config.toml
attn_scale = 0.125
init_std_qkv = 0.031
optimizer = "adamw"
beta2 = 0.95
dataset = "wikipedia_en"
Each number is 128 + 32 x the weight over its row's rms, rounded and kept within 0 to 255. Layers, rows and columns count from 0. Numbers have three digits each. The size before them is the row's rms in percent of the matrix's.

# layer 2 attention output (transposed), 512x512, rms 0.0144, rows 338-383, columns 320-383
085:126110116142198120095120052129142090139195083133146137107093121143084093121078134121129147121159146194122128101152134111096078074065106095036099067105134157153045148142126080143110141098134115
083:095092137124132072109116150160146121108137155137126090158149154132065064123090132152167128148132181122151157169126147190068073163080113117136107109123124104112128118161155077158137141109118159
082:097102115095195147125127042121057142152185113173124145121098140102053125141098081130140116151125128079044114113157144121118123096127174117125082133148128161139118136160136019137193114097152167
101:126094134140107108129116136144105127138193092121157164133103121164129109082077125148083134125139120171105128152163132129067091097135051092100076089110133161123094142132162048164163155142111200
087:117113152124062160145130153109134165107102154124123146130148141110179190160203101062129097135110111104087161170122121059156177137179167127095134161184119074122219121063109209114140131119170132
108:088101131138193136138148162110178143127163193107136040099205133139155094137133120095131136155160186098140170030098129189099166135079117197085188132133138049132160112180186136145108124133115097
102:124079114118152058102146157127132161095191113119181199107112128119154105098075198173114142035086191143188156168180142194114094157093081217118111132067112129145109151165095098142124118132085121
095:130183122136106088157125157190073121161105139123166200123101115132170049133136075119140115137118103145099130172100108197122139151141122170189160130085155134099164088127163148101124136109128167
091:197149127170060101107134135079170177101156110101144153175101152112114150111097172135086142114104133137194171154121166236096115095127099096090122151111155166160109146127089141142119150172117161
075:085160122156150154128164159088101100136152145133138174118062148141137203158116127054145121138125122224092151074080097171156141144099118154167174145115110118144077155135120138103141073099132133
096:136089130125129111152115169130153137084188112094105220135171144138064082105084144186110166079107150164135129119117135210077128109120146086100163154155150139158093125128194137130112137144098167
084:144120148078192099116134088180099141122150098126125191085137159130099095121137094101154144122150146070139125099094134204117104146127084199216140173119148101131067132154162160091111111074088073
086:116170110122133180141145154109124137139172131134146077080186040167201143137093158218134115134157099086077073073155086107109124144095189146066150098156127092125126141133167098115120100147120102
084:071139119098168111164144114153088152185128157167183126130165120174137110111137082116158087116132117091089156122137135116121088145142095187127059126130164155128050101133155121110119132149139160
100:117125113113119076155126187138147075132121175103162204109148084142202114124150159131120116102079112080088073168166117126149147174109207132105150116157129104133172109130139099131121117166150173
093:087161111148187120147119155110097156179157148112194161136071076144194158116092130132090137129137105066126096110167112123106155108151115154120148115091122095120126136130166127160167123101132129
085:132141151133146134136135110104148123098116117127149102109105148136126111166159134067133129166172119108128146025122134107118163123103165170162200108117128097159105139095175165102074134106154092
081:184097122104182131137124018116112186105119171121102199169136153074071148096181103140132077109099124110132159155081118129113156162129075179168068181116087141120177117168101160069143126140116069
092:172138145088082149150134155145081145112072123165116147144172119127137151150171118128143136126113077079070114108083107083169153121161174151182118154155120117138116121110110161080137117121153098
086:173146146134083111141117154095121125148158165106146104174187109120190155123110114158113194135151154073161201034106153084147128078157098173102142138088138078138122093103165217157113137164159083
086:153146141129111051099134095129076127119126082126120190124118126125064115091130130119108161163130141141141190111175104207130114090058117036182085116126105169135061067142115081118143132114110092
085:079093145088165141142135124170121140142119174122138095133185135145148114095155097111137105104105114099147138130059150212094154177133127186091150130147123135097126135156167163126075148098108174
082:149143129125057039131127125188126135164097169145144140145122116081123082130121136119131105150120045086181150255043140216108171133106071142172103118102126152121137143119133100132136191132080178
082:142075139114135075165121184115116141090143166101123255157197098133153138129088152187108171089121142159142149105067115173131156126089096203144172185073133088141209129143115185110123136177089100
095:178078150139114068133102088110182172111172109103105128194178151135103109120110161204079153088111137133143122122158139134052082107097153135082111094114160170133161127151139060161119167121120232
086:124090105161083126147156144094125144121076165124144137160083156157137157161203110056140087094156154108161157165094147071143153163155107203123156127118105108097195151106106192091104140105143160
081:108131123098217140104128043122098106123116142111125080119123135142124145142111060158119109131123175129094143095068150081108071146137118153093087131142096155105082117135112081113138094083123143
088:123182134146200130101129156075174172126130125104145079175099160127122133120080136190122111129116176132160129064099137237081127114105147128140130110138141129127123139153147054125131131095127169
099:151088118106171123111102058123116158145201089151102151122114138105068144093053133155099174112123125156124073139189144116098080100092078116093075146133130195139064166176109090162164134113111141
080:084160149095184083118173156140087101108104071150156250106120153103144095181110127142161119090127165106150035111133138185130130105081172149161124144081133137123164164173056109092164105157110140
082:086141125093140162149167136138124141113101188128148111091169148161161123190159117133175125139137127121098099073113119190150130191123178162203155166138147032134163116165136172158118102084138124
079:131111094166124147141121102109070149122114098164151081129107112135055155133157108143148132093158103152111079094103110036126156051136120125145132128085118171149102126106108145108135111146097065
079:150144138131095095162112184145141079126125141132141171115137074146200123130102164136107145151098116128083182110106109124143173113137134129086166149122126083139182115140141158138123148176133092
095:118128126136133194144089141098098105142116093131098124153159112123138184132139098133121144125134117166089131118088122000151172116191112104112112123155120130144147145105103221101124124121128054
083:151142117122096124127140158143185132109168110107117155120156114150169117084109144201110157056141099190176131149100141182104102134173096146111137131135140146149113114132148131124078114160070199
086:129116151105197140108135090100115121086083133134145074109071195152059118143175140109166075139128152078091097087112118106115079173154148147196102146129134163120086148112148104112130077137135139
092:129198124167133147154144146121092103118091112152114171115075131105074137135118168161131130154136059188150119116093072185147144135114140166239107129100123195174169168144101124086127113133092079
084:104176145125193172131086104099126131161104130138148100161118120122161154114136076188121106154110113109065071062137104045083120152155141125176126118150134152107108109124170080117176110110127134
085:095076159115175124169100076138089101146138164175151214125162118150087100089109102168131109117121126067102108098140114098081126124124086156068129116081163119121125157155157133125144174132138141
080:138092147114131150112113041161147116119154169117088168123160161088087096083120117142160097174118106126114133112092132163135065130125076080162066120191130124092121146131161118119097116107106134
096:128124138117113107133157158116144076135059104117160188111048124160131121150178135083146077113119131151096092185117116173137124196135143052175130105139131123098133150114119085123136111120156195
080:074123129133232112120101162108127109126162116124136196111117173080133119097119159131149092132074186158127114107191120163128131101160109112092112118144120096124126155130068072086133095176133101
093:125105097143099155123126131105138093137124129111086152104143077153141188165174086142115117140126120145109185138072088000152174115160143133066123139129129101161162097095157201123135097126134063
095:113108125150143117113119109116083113102099065142118255176104137101104135115149163178134090105092178215113179132142096127130131130144124074116111121127140141121149127119071131083134119150117102
087:138102094157131097153120079149152138112136160142103130086086160142087086078153139103130091082158057165144147210130118129117128150142051177212115154119120190115149128132123127103081134131106174
085:133130113104135199143131153154171075128101124139108139137154110094157100142173138169145121120148087142135000145101146065144180126189164151172155137139134138111199151087089136107108134150138155
# layer 2 attention value, 512x512, rms 0.0256, rows 339-383, columns 320-383
078:136144143204128192131092144115166093112108142117133132124074118142153111106138168144136145101128180130118121119135139106117168177118121124103159142125143111214127122074176111154159141115139060
076:134147172106113118123149133143111176178143103124090141115120110148149128192135125118077148171163248111121144136131130170103159139112150130114096097125151140095109169155097103125159083084106056
083:127099167123116209157116127197085158175085100014092134123106119202129093135145124134129124173121123119125140145140122124120127074141108139097129105099151093122136136068151139122192145086139106
076:102139114122130085159155125071132123158168168199160127154123143110112200111142157114159134122120123142106132106121133093156154132131116122166098099127161145129100123137089101168088137140108112
097:132137088170133121114052145111154114098085086150137111165111171102124139118159125133114126150107122143133111139118150138071164172112148131138233096086145203202120123128166074157147084140089092
086:151121117149143155142108119076129152141141158117165149048096091121099119103138116125132101112048068104124107140139061109151089101143109141134086144125127092115138097114210113115119108146148196
079:132124126163122140147124132131117096105135152169186111137150121107131112151066144142113115097178100125091129127129109107125156140102173115118123154054098157148129132074178161101107156158146077
084:108116128187122165139125118121103100066125143058136137139116079115138116132152122136142110150168070162130085114137189118145174083112099129075104184181137065038127148137111101142175146136178177
072:151155172129125099162104135107094147140092081090161137158178092116149092118102109146109131171196161177132095123145106157105086133146123131135099080067138195109139150131136160101169114167085040
085:128125125126123177130160114153097151103192170081128136204128167137120116104224117124132117134073078090157104123131132107121094095129097130103190110111190123106133135100103144148130146083187144
077:159175131200138096127159127076155143035173094167181140094112078160131117151123110117105143098080064101130120142137048130097108090126115131119191146112105159106112113079104133142128143161119172
077:145127110037147108139141136107136093176113094147129133067096112081090172093108113120128105118092132085102130130135119194161113148102167133137128077073123185164128106214125100119094063079104175
072:142155136143140123138070132107106054197114128166161114130142144091107121112132125123105102160134106144137121110136086145143144152111180118142081143144134127137129163115114150144167119088083030
084:125123100017129103148092133106134132156199182183160134124137132139108164146115132133129095097094155078134154132126106101120176156157128119135065120137087150216130137173207132102120112131094152
083:157084162091111121151123131152113173156179097185148132052116097127115087107085115147074114135171128099116196118123090170110180133120146148111101097094114163128142126152187076118181082105146173
075:141131100169128118090121124181148162124068032142172120118155122079158077113153128124156131113146092154140128132132097085118153139166140134159138126129093239105139120097122123181157102171096126
078:112148139113131107132157112054149110099208114129120143145167097130065159128108143147100118152188164142105101137142148115086111129091120104128120130122115078119123128119076119081138118172129082
077:113138077149122074101184126164140101178146137178134126123146096118150154168150137117132156143081133125128112131124112128098163151118131118157022138175060143154114143125081153131059117099085101
074:127122125222126071055165123224128148082199131081112102159087142123128143146121108131156130145138091145125130115144155161099201106098109106200102092212088203099129129170156079149153131110135187
079:131116145128128154106147125154130136064128219123164141081122087153128114162119137126126130114156130129152114107116030105134119110116075146087100054147137115068123092107140139143226135140130182
081:148121116137137099154038129112142166131175194162164121207106138106113100129198100117094107186030136131133088143133119101153137121130114107161217178109160124076123131095116160094146136113124079
075:115129134173118151101104146112145113164144172127124130121114112056139143130151134128108117114136143143111133137148142103155177160119119109120112141170090121160133094045194147139154185130125049
074:148121104084111160110172124131114170076175098144167143123150132148129176130091154147124109111095090109124122125131141136109151120110101138141106105144072129145106112123129139066102173150129145
073:083109099126116188140145131197132110128143130089069121174126197170121128136146131119138108131101151111141135133117122076153151115096130153111179092116154109121133141165152100125110106075141140
074:105153149181140126132110119077128143154002065097128139198187121088159086116101128138142119160116106151146146125139178085135117161153126115143166164189100129145127096057136139154137183162104091
074:155147140099138118148105126082132127098117091105110119112094153134050114102105151126128125106086135100141122119140143135119071125116148139140184104107158112151133172131104145154123114123116080
076:126088112144131154133143110138119159112096136077125123153163126082141102149125112147100151113188176146134098131132140115129189127121128142064175113087158170113142143152155075145190101106140109
080:118132147091139154138118133178135124177186118057055155094114115167112110111171124112077143133110155132173119135121168177137073103132112130112132124179167044115146135170114118124107156080195215
078:131139111156142181142163132078121109152103106158157142118140110108106176109097122123100119068097116097155092144127094155098123129110110136113063097164076118153116128112098118133078140101107113
073:132139109163127061184105125107130157100092113192140136095139080111176152126108138127114139109155112135100109116136151173087108157119137124118116120124132215209120132111152130143067089139117103
075:122117152091120130074104111112089150135079113077100140160148167140158054133136138118131092098166157106114117131121135148118060099112077144129106131119157105113124091084065130095126131138111129
070:117100140131126087124155131159127107139201134198149122110086130134118173172162146138172157092085119131130144124132142122115130164115127127122132119063039166147122125127143129128091165137091099
081:134146133108125074099154117116111195093187128148078135173143190190147101140161150137155144162098114122123121114111112175165058089118086128158165138121174117094108134113023138088079163105127137
077:134101133112138152164102128103119128149109137117114113144067146109054143090181090117154109093037062115139095110120122115172034079098132129119186173123172090121139143121072135101086126107139095
075:152128150125137164155170134110140155140129098152164116094155115097130110091074137143098141102132139112112131144119151101122090115108139131095107138153126103150141146093126126162092154119137135
084:121153147146131156131162115095096138119075154107140137140135177080173147096116133125080145142253147145140101130130121146137098080135096151070031161125158103142120141137119144141161177146139111
078:139114122065120120137177123126100102169165079189135113124189132114084097100123082123134104100142194114120130121118089152132139161106144145068155078029154156172135161177158122085140074074085084
074:130112155124131186129166132183136098181195104118171138172161177163141125095169148132119130128067122123144162124154138120129145135125118124161158111098104138112137126079155146131120181059098110
075:124167143145121077163089163130144117124104157090129127180093133148107138140170116110115114180088128132094110136134138087115114149113112119129205149164108140112124179099088221108151083149131059
079:133112141087145142187123124053131152194066128160247135132161068186122134097092121118116104134146100122104111145121118059117123140166108117128109146106147076205143140107187197139130083172108045
076:145137155131131146148097131150094131105144119095107119166098064149128145191105101152118130130176121084122158136121090114067165126162120124165062143106108110084119150136129126077182131129114152
078:138121095011116038138120134079123135150109096122068158100158201162097152139100134136149154143181153125149153130146121107169078094135135149199106102058170169137129123136106131132104108166093109
084:150125186104139122174159126112098123113127183108168128121149111145141144121121138148114108109167078161112148114123046109140054130115114144162110152111098120039119136154054162068108142150130185
080:096148124095138195116108134129115146255103119192116136151163138120121091078161123107117148130121090115117135147133180093134022115134134132115174161107128063153148119060102176119094163152127057
078:135117103111115138139115129116105133126159094191083129173149178118102156121141128126159147081067082077133142128110151148112088100113091110135111168149071101147103164155054152102052117113184119
# layer 2 attention query, 512x512, rms 0.0232, rows 384-445, columns 320-383
127:142110140098100172151047158163152104152088097132148095139082171182155165149150137111080105091145082124101108079128158131133149073124159077089139114140147147124148091144117065153061115115125166
134:167111123159091136120117157157170125128120178138120106131130129175159133150188153128107128076174057116149097089116097144135141091163165104109086127094148090158121052128150098139087119103116119
154:159139077127108135079121150135128171100095106111070088109090119167131126140105156089090146116095110123129062137095116212125140126140154081104132158086209113125157106127116136139111077124136128
125:167095164115115130176098152158144138133094095144133096197105166194128130155169134089078119087179094132095081094148167101138172089110163072123117121124168124121139089166112060149051068089155171
141:105159107104134116144100122099116091125125213106136176083155148049139144114087124131186134149102216123145210147103100110149105149113060184093117158173079191137107161127099139121135187148099089
136:141095114176095130149125160142148123108089119157110084150098146221151109159187145123084133098169053103107051096146109166138161118141178071132119153081161069139172065108170094135094067135126144
150:114103108165086123081133168152153141103095128134108089112104124176171153156169142179098110066130066076107052105152106217122175102149163080108128141112109088165172127098143126118116104144106131
127:147169114124168092134175100142102129138194167103116176118164125113060101084097138109204131154119157103171157138108096058139099179130095223138102112124102133135083131157133145142194198128104095
140:130075143155080133099102172150152120095075152149127076131132151190199130155177153166079137070157064102117044113152098179104144099139177070093122140092144066160183103098141111121087089132116124
131:150159140120158131138145101116125107143170129100140175104141112072047122084117129079149154173128125139192167128125147086115090143134153175205111118089152134108077125185126107149181184060136126
136:131128147131123159176113133136161097159163141091170146131173130090075062124159146097078130122157068164172132131141205104110104095112187120147095116091190082091142069154136080102096156078131126
136:123154139119151105167157085096081127139171151129168157125144092057115125111085115149188123179127193128126200179125092074130105177117073182154140127167077174124119169107125193119179146168109107
148:102123142160130112153129107105138095119127197126163153088177116050171147117127136172168102156093170126149220139117037165102110152136082156108148126135086151173140137075133169096150143177083100
141:099142125110136136141105135131125081132102197116150147071158139080174168120099132161169094150100215119113208115114077140128117145132065160075159149167065168164131154091111151119128155179082123
121:119169114086157135120128096098113121133178131112125178099132097066107134103083140106171165200073188131164174157099143073128091183126099180166138111135133147105112194154103164130173170158145090
133:079144112152155109081170100107098131126161148107099164062152085085098122101101117165176122158063143128153154132115069151119111153141096176121137132131076159137131162124130180082192176141077090
127:100135082136123075064142115113138125128148180140116148072110095063177151111107127141176131167065157101150154141104042181147117182121094163147133117148068142162109184097125178130175130179107087
142:107141134179125089141193126133103104139153181124140165068180095067158141100149133183180113122104151109163184131125074159110142163158092188142127121132048169177106166121121154105170162150064088
140:128128144086151176125126132141137140144131028141116106183094142232077105128130116093114157135169091165089102106151159067133128090140205105168139123115192083104129091161142061164105113088189145
123:111153096162150091110174095121134122128192190112115183129169108089091134105122156145199150150079178107186178152081127128130120178154077191128118123142096133175121155132104160111180177144102078
134:097163089150148120058179116132141143128154141119077154061134094140092133113108137143148139144076103122166120111122118228131124165155143140147133142097127105142116139138132163122179166120094121
155:149139080087136178105048171133179108140131132120105134136094149157113118146103141060126134128125167142123103103098199120147101122126126093083119159159177105116135106116090118169113153167164114
146:114151149135136110145157098110090114150169145116146173096135068033072159098113105154187127161076147121184198128124105104097102159127101182147156092117054158157123188131102153127189186137094114
141:172123110164135135114152131070104165097167105141129113190125106111112080130104124124121162154107141126136059195094144144093117171135122077142148135127201080091168165086130171138151087214187068
128:104150095152124100113162115137125119134142198110103152074160132088130141100132133135168109121098179118158189122118057130116134128163080183091100154148062170175097130141127140110168184110080092
141:113137116154110060119166129098119134109166183128131164120173095060174116112122130171137132123112144111160137162121156147116129180124110166150106107133056133120119184112124161091160147185103109
128:109116137161084139110119153156178066128078146117112112100133108171187136151191167156055130091156048120129080101140111204115165096157173070124111154104131085152149086128145073118086086091118146
132:172089114121090132088074162127142157086092125150131083181108164185200110175137129128088137089162112101098038122142148144133153091105138058090118116141147097138162128091097136135092062184158115
141:120114177161126098178208078107056167106127047134132114134126095139121130118130085169153081164102084111112141136159069124089146144107102148195188088106103200118149166155173172152190057102112156
131:179082153146106151135078171151141128129092119135159098200142174188155095142160128111066125094208074148112067122127213111123130100122172063134126120091176065111129071130127072142069070123159155
140:135119180103121155146092151126130112123120085119168127180136129164134107155137131119069144119182104150117103145124252083119123121108168092171117094148167097075146129152115080116078101135194163
138:155103112097129169150089168144149136114083082155126080183128181201153109157122139094082124104164112151083067107129195125150156104098166069117132144104197094091150091131127082155072085133175163
114:126095152151086110152121165158149104118114180138159115146186140154193115152197182156073128066206069121140107134119135150122140092151139102096078120096140084160126056133134072108066105118130133
131:169098129125099154194105141141154130147103108140158099169110167166123129138162135077075105102191086159130102111140164089131145077130141101125112125103176138103138059154130072158067114073160158
119:138086149167088124136110147168146122098063115140123076128136153208198124144169126136075095084160037146108073081141125190113150092118163069110150115093170110129169070126160075129066062117125187
134:148096129094104129124058176134162105121072165140143087148126159149198143154132141156090120087180139103064115129129133132145151103117101082053138140157115124144138106075105111128064104179127163
131:135109133165090118095141155174154127124115133120114096123124087201149133146179147139082123071147017110123074099142119202126146093158175094117107118102133096157145093122151098125112101111120131
146:104134153146139137154148105124139092138166167090190172112176091068074144102169134152116144157136075138166177116144194104105112146123153164203133075100124087093145124165143126105117163102118138
119:122144090130154148101180125140126121126157201101110138105204110121111072103097166136172144149118211141135184181108100102122091146171120172150111170130155080116101117107131166122148164143124071
156:118140117105140130121180140108115154119164077104114130187163104133120052134094146139083177180133159151111105201130178132133142176141152105193113142139197063079135142110128157098121104164197086
141:174108130120127162128121142130161158129120074130105096187097141180104114143147125062100120122163090142106053126142186076140130119112175090157135115106214090086120093155151097171098084092175141
142:134122101158113128073147135147159169112139097115080102113108110195105107136131125127103134113114057103119031120128141200138134111147166094128133130102180085110163105135129139119136102125125139
136:141146132114148082129167084111080151133169126132130178134136110070076091091101106092197141152110161126152185144117092068137112163121096205170107090145085185132075176153118130128171143120118098
115:071136149136105140127114134177154069169085143113153125028162133158179154135172133150065068087140104176131160079156145212145152058145157126088121147129076132144126080174139053097072151031086172
144:113100126176098124083145148142150140095117136143111102100143117180174132146149156185102137110123086110111058142143076196114136121145151076116134160123127071163183109083152171098113103182111108
154:146121089122136155102118147121128199101108058144075075162066139210131136163119122100125124136126120138094029125123161149143150109116129061102138163139184123115162124114135146149131085156148146
136:101161126091144139064130119123133168122136052115070137128082127151068128130126096098119145142110132149100085110108245138140127168124172103176134108130156110066128176162096096122132151150162124
139:108161107136149107108150097139115124149153196129130165086157104049105146083124134133194116128098176120171203131109061108138110143145096205107120120136057189158075156143096142115168178117091095
141:134132139114121133092121160158150141107114062145091101138094147253139122156141135119072150112141064119102039116127168165146146110122184042147116126132180098125160104136136070133105074153171156
135:114159137078162106141138089101095135147168114149129158107115119081091144100076096107200118154082191131136208128134097057162112144119077197137129102171087211125067175155120148119168162124114113
136:112113156185097102163128122152150064116103212132165116085169126075213163127169152187120108123127096130158196119133044202111136130125091134106139133112096124183158097102124134108119111137082126
133:102125149142101103169093123129116059144082227125185146101191141038188146142129158171111101101125143137140203107129080160091101097107088158071125158112076133190132115102087135094103152119061092
146:162104101167097077119145147185159112104123203132112121121152152182161125141173154089133135070141069107164119102119060164149150118140152117100082111075134105168090065133161099141110117094084145
133:087134103094143163141089126139143126173100087150110118108077162198131173104139127140138112143153140115090162105150084085162147120135137129148107174146096147144152113155183106163110155103091160
148:177103115160118117109153126119105194103172054142101106175102108208104078147125109111142158121154075102120012173133115086133136146110170088144117089107161094112152131117178132151154080159167142
128:113159116128152087093179090124094148141158146123107178093143081068108114106083095151192142169067178127158180167126068132145120159133101186138127117151079167144092197128098174107201148145108093
144:191098070148118099123116160169180137127139207146084119155116159154131104109168156064139164088146099099167089113117084125170129115119153110087091145081180080165091078112133098159124127103102123
142:199128084138127118131109138152169121128121205103126131125112161118086115126158135051132124100139128114179136111112099088139111107162153152093078135078150130169101055148125097176112135070091126
125:082161090115142123051158135127160084131125207096099167066192112081130117110121146145144149138092151128175174138107120171152111132164139175127105147122093112126080125124116130074149186111093065
138:155132097153130138107117139163168126143139138102099136091092129166078135115181122073115130091128069142161110084117102142125132090170188131112102116073167114142115074168136086154121140052093142
142:144113111103117143144092168160164128121090115132110101135114156199155114156149153099096121095164094144104091075121146143134150071147166081079122149118160106127123065145120069147071121102130153
160:190099099118108146107094158120147167112120098135104086217098145180137091166120135086096150109163126132087039140114180113132125119106160061106115160121197075090168089095139124131107076157178120
# layer 2 attention key, 512x512, rms 0.0214, rows 384-444, columns 320-383
121:142119113182137114086070154077144191081141167091130148119138078098149163126110150115113125142088160082134079117109137137136098106165091134117123107072122105147179106092156198170166201117115106
128:130138139174121166105066184074138196112140160089131123118150115084142169106087150102055111123096167129107110133115122151156118098163109135100092133093131158156121117071139189150137177137148089
144:128095135139124110114130155118153173100135201115153123176120118120137179113096158137067127139138155122080111120118149126162126127138066113093070103145160114176149108109146168154116128134116115
121:134137127170110134095088185079165185103151155102139170127129088099153170162126150124098124138073159096140124123104122144158085077168090106107090104085139122171160084081135175169161248127106123
121:172137123072197101144182083170091069137144055190113121130105134142125080117137108095158150117159099184142136131152130109107138169122131146158195147113139128085093153161135084090151073114153152
122:125120123173091135095067178064150204108124187058125147115154112094153166128103152138081129127099150081132103116106122137150123072154100124076063119109143120172135122103140184166126187122115105
120:142105093173091118115085184073133183100107189069145128117153122133156168117100153141086129124104149069094110109138113139141120105139112122088066124129134099170137113105153191149132164122105080
122:114121144094119140161178091166114068160154066171113104125119165143108086112160115112167115110158109208128158148148152131135146153117147131176168146143137165085096133146113055091117091120155140
120:139133121174112118099076178060151207099127165074150151125137120123141160103118142120073120137111152076106111110111114148150127091140102149088072122120128103159128113135151185137133180116104107
116:084130147117128150160178086199114071143131090150116125130135170146107095142138135160167128113139095176136162173141128129130140156128168109159168145163092196071165108134123101110098117148152165
135:113181200152111149095117119135145111163144123119108144090138139126108110106102139121123109116088162145156172137135114188177146101146171095085060117157102172145142093122083136134104170142181177
124:116136122088157127122172080175110049172129060190106113133121151119134105145155109097161128117154114168154138133146123108093149161084139140151155136119116143089077156167090057107108073119151154
127:144153108094188122111151088143116096168124060155120075126138136115138105106140113113094111115173108160121094136131123128107169154112115132143137137126120142082061151150139074094103102096148124
130:188150108067190094119146107142115085128127076190119113152120121147140074103138096094135127111154095180132109127151150104123143174103124164178175159114155116077090164153141077094145099104156124
114:120132149101162138166186079212092051156129069185115112115114142147117079130133115125175148128153100185139150148136127122113130164092151114157174129151117149104107146133118071080127063121150163
121:119089146096107120185197080182065071139111142152154070143160169167088086117152095185179143116166085093095149141162122081125151181114178145137151158181155157101127168129116110081099049129148150
121:114114127099165148189169102163075104134065077164142091150162159166118107112118087118162133131175102134098111160127122117063133160119148158136156148095104102091113174167143103098115046125130108
133:126145120090140152151134077146122081165125080154135097121152161144118083095113089134144117126185096149124154175137113107123163157101156161146158147146141167090090173136114067076095075126137123
123:114120154191069125121110170112133166108124164103139147125111128119120158174145161163140151134087149104159114111120151144161091089172138098116110118128121122149182110093106169148151181147124172
122:130141145094151148174171093162104066174132069179125099125131157120098095122119106111138125126163090197129153157162134121123161156104137132152167119152161157089076135140120063078121056109139127
136:113068134111089106204167095173083113120095199113148097167173163173113113075090132200100126133189091088070157178133131071154154167120151146103123153199153122146149122101137135080078051152153118
124:169131168123175144151136134160113130120134117204089129116104070145128120095111113058094154123134105191129110132140144116149136129151069111154148146116156096091114124159130124131152079125136113
133:101134118093151141162179059171104052141131076172122100110143161142107105136147098157174127131154102154142132158143126120084150164094154132161189117153111147082116157143106097090104074125151142
147:110119174133106133142125165133149143143147176171120129107104118134147158110125139112092157134154108137092117103075123118149145110102070105106080098161185100172063131155107092140070074104082109
124:161112128063153139170175057160099101127130081166111093122123153159122109083114092129164116106175091168104164139172133083138146182122142167169187140141152173075126126129144115088107054149169116
124:133156119081149156171155081134122080175115087168116130091145154141111088076108100077128133114144087134114164130124105122114173141079158131133130157140142138117078160174135058081104051128112097
118:141123118178108112094063177078142199101106181073151144115170119108146150105094154152081124140105157072097142130113112142133122095153097138053074123116126123160130096106142182156143163143109100
124:140146117156122109109083188053144212117128143099121143112125089109142187112129153058074140133095155103137099096079127153134128078141077119095094117093171086178111120148175167162151169095089108
119:080128116159061150108117113117135140140117167067123141147121144098117174177145135195165113133129138038125117133120129108116121119127161129101135135127095125163142158091101155133114192127112133
124:143179124157106130096069173055183182128141141098106188096114094083129152124115163074049134137089174135143120113076125172153115077140084111081080113101161121161112095130138145154144195141109100
151:112193163153137156117081146119198121161144092160085212067109085105129083131124153057100161135084101146183159145086114186121098098101120094106113135103128098149119141154115078146174135091100131
123:142147128160089115078073188084151193105125163098121164147129065105152159121130173118071105131096166115144112096111136144154089079146094130114089118103137113171151109102146172167151206138114117
110:155161140144115150087069162062190185150147122102128141097169111074145137111115164098047126128128154141121143119104100193157137108147102138092083113112142156137109096116140137156147169103133103
127:112140117177112138088081159097181169112171143075136155106120087081135178154109166138110102140084157119160138123122119158149104087148124116099092114089091142166171081080131171176122210162134131
113:134144094159082125096089164072164215113113179078134145125161112108120174150112156143068129144096169083122105117118136144148118082138121114092078128106122106172155121110144181159146216125095112
118:175147115128168106063092173083158173113134121157129144135109095122175132109109134043063131132101149134140107108098126155124116098131061129133085120079143093120092115151164136166158150084111101
117:120115118161072132121088172077142212095110205084127139128155118099123181128113168146093136133104152077106093114126120147170123096130103120081093116113136125158143105108129178149113181119091093
143:077185144132114152144126075161131065183128111141097138115148163126122079142145140144157115140137116148157171178147113150090149147087195102104154141139091145108127148120084109101119103100170142
112:152165162089157131156129132160125091164157082190105116131119167134136087107141132095102140119153127217117165147131141105153136145110115144122137144140160161099085121161105086090130053123173141
150:154175192161100110149130135135161097158120168147124145113086150129168123097131151114083171117137108142127176135082133122155097102105092123090059128202189117142066116171124084109086060142097185
126:083126132164083134109108170119136156113156169098101171127098103115120175170110141142101124129093151113133142124093132154152104084157114098129093108125113119185190097097116183150140189151100131
127:118088115163058130126117161103121186088112225077144129140141114120116195119106157148096119140113151086105120109109137123155134105118122138088076123143125109188163131101135185153121146124107093
121:114142139087152160180189074182107063164159068179110132130115167150111111143148100128175139132135095179134155146133124120099143173121144126164173127141128136087124135155124086100116084133147161
103:164151124141117111098090141087126167095126152055148141138168125124128121118069177179113141113105134035127140144144108140152103134145141131121103145128108116156192129092127183131155168168133140
122:125117122160099120110086174088128197124117190082148124114161135123152156103102134124060113117130155070089124103118134136151120097117095143082067118119144119179107124140145161139114142108098106
134:131092121171100113126114166103128181091130209092142149148116092128121184137101121128103134132128146070099100105121141109138100100143088136113097126132133091167139122115135186150118165114102112
120:122090137110126123195163106195097107126112169147102174142134129198096098140095155136173156151110084096135126176078127089140103155115157108134142153169132061126180146129147134110139067130119146
126:128127134092171152154184081157090067142127070182131095136122158152122082104134093113169131133167100192108140146157129106113164179120130144190176121135104161057114133132120088092130070130152141
122:109096137165094134113091172091137214101100203086152157149151099131116167126106153148101120154104147090109099113091144135144112088125114108074087132117133087167161114123138195165140176119089106
122:118132138093151149160186068188097058134126069163126118148112143150125092157149097133194139125147098173145129131137124109097122158125162126187182139130110142088127157138112087103144098132156170
109:147154112139137114047079131097167169150121132085154098118162122091161160111110156145057089133145157101137101146125094146118158123129119137087093130112119140123077115091141154131117181109159113
109:173178095097177100060109107102156131137146077148120089104155143113139100108150124099103127107123141128158112100160108194123152138110126153144113124106147156107083141146180103136135135116148111
127:133117136129130148108084163055151178127118127075142108132162116086137160116102145106054106114119151137069128123126123126138119108173097134106084129091123167144105060107147149151135185143158099
118:144071113184126101107122148133109143101091114093160132169158135102146127171152120153188131165107165070158118115202125091109117115180125149105177125113082120124150142106103191124166150116146181
135:089085155177075182140123162082144185124145186089149173102095144115127192168124141148131139134116152105108119085082140143127130072160116103107086096135132115181132101150101140151093145105088128
125:113116147088150154181184075191091055152124064187119095135121173161114088107137104127172147128167089158116143145144145100098146175099157129165187129156119143079109155151128063093115053132135146
136:145118145129131150135126152086114165108139124119140123131128121117141152086089116085064111125141154200075130134149139153141146108168102128126117121103153153135099062125142148140120150141146080
129:109109144105163165142126135118123145142174100161137093122141134126132123109114118099099099093137147201092138135168130142155159146157105131145126120113146192092144056097151143148125157155191111
122:165131149080149122190165095169089097138108091173123090147135157178117066066117115128118125133164096158089165162154125095143146189115163123137137142146152148085113142151142109076142034171157122
122:090069133137098142141124160123109180080139184084152107143150133122116178126087141186135107132119148100094132141142131119161130125166128114133112119148100163147199064077140204151127167161160121
132:150131122174124127097080186077149197084135176101120146144117095114146164122107169105096123116100150111117104104104151134159102112161083122120089118107132129155156092085153190156148201149146127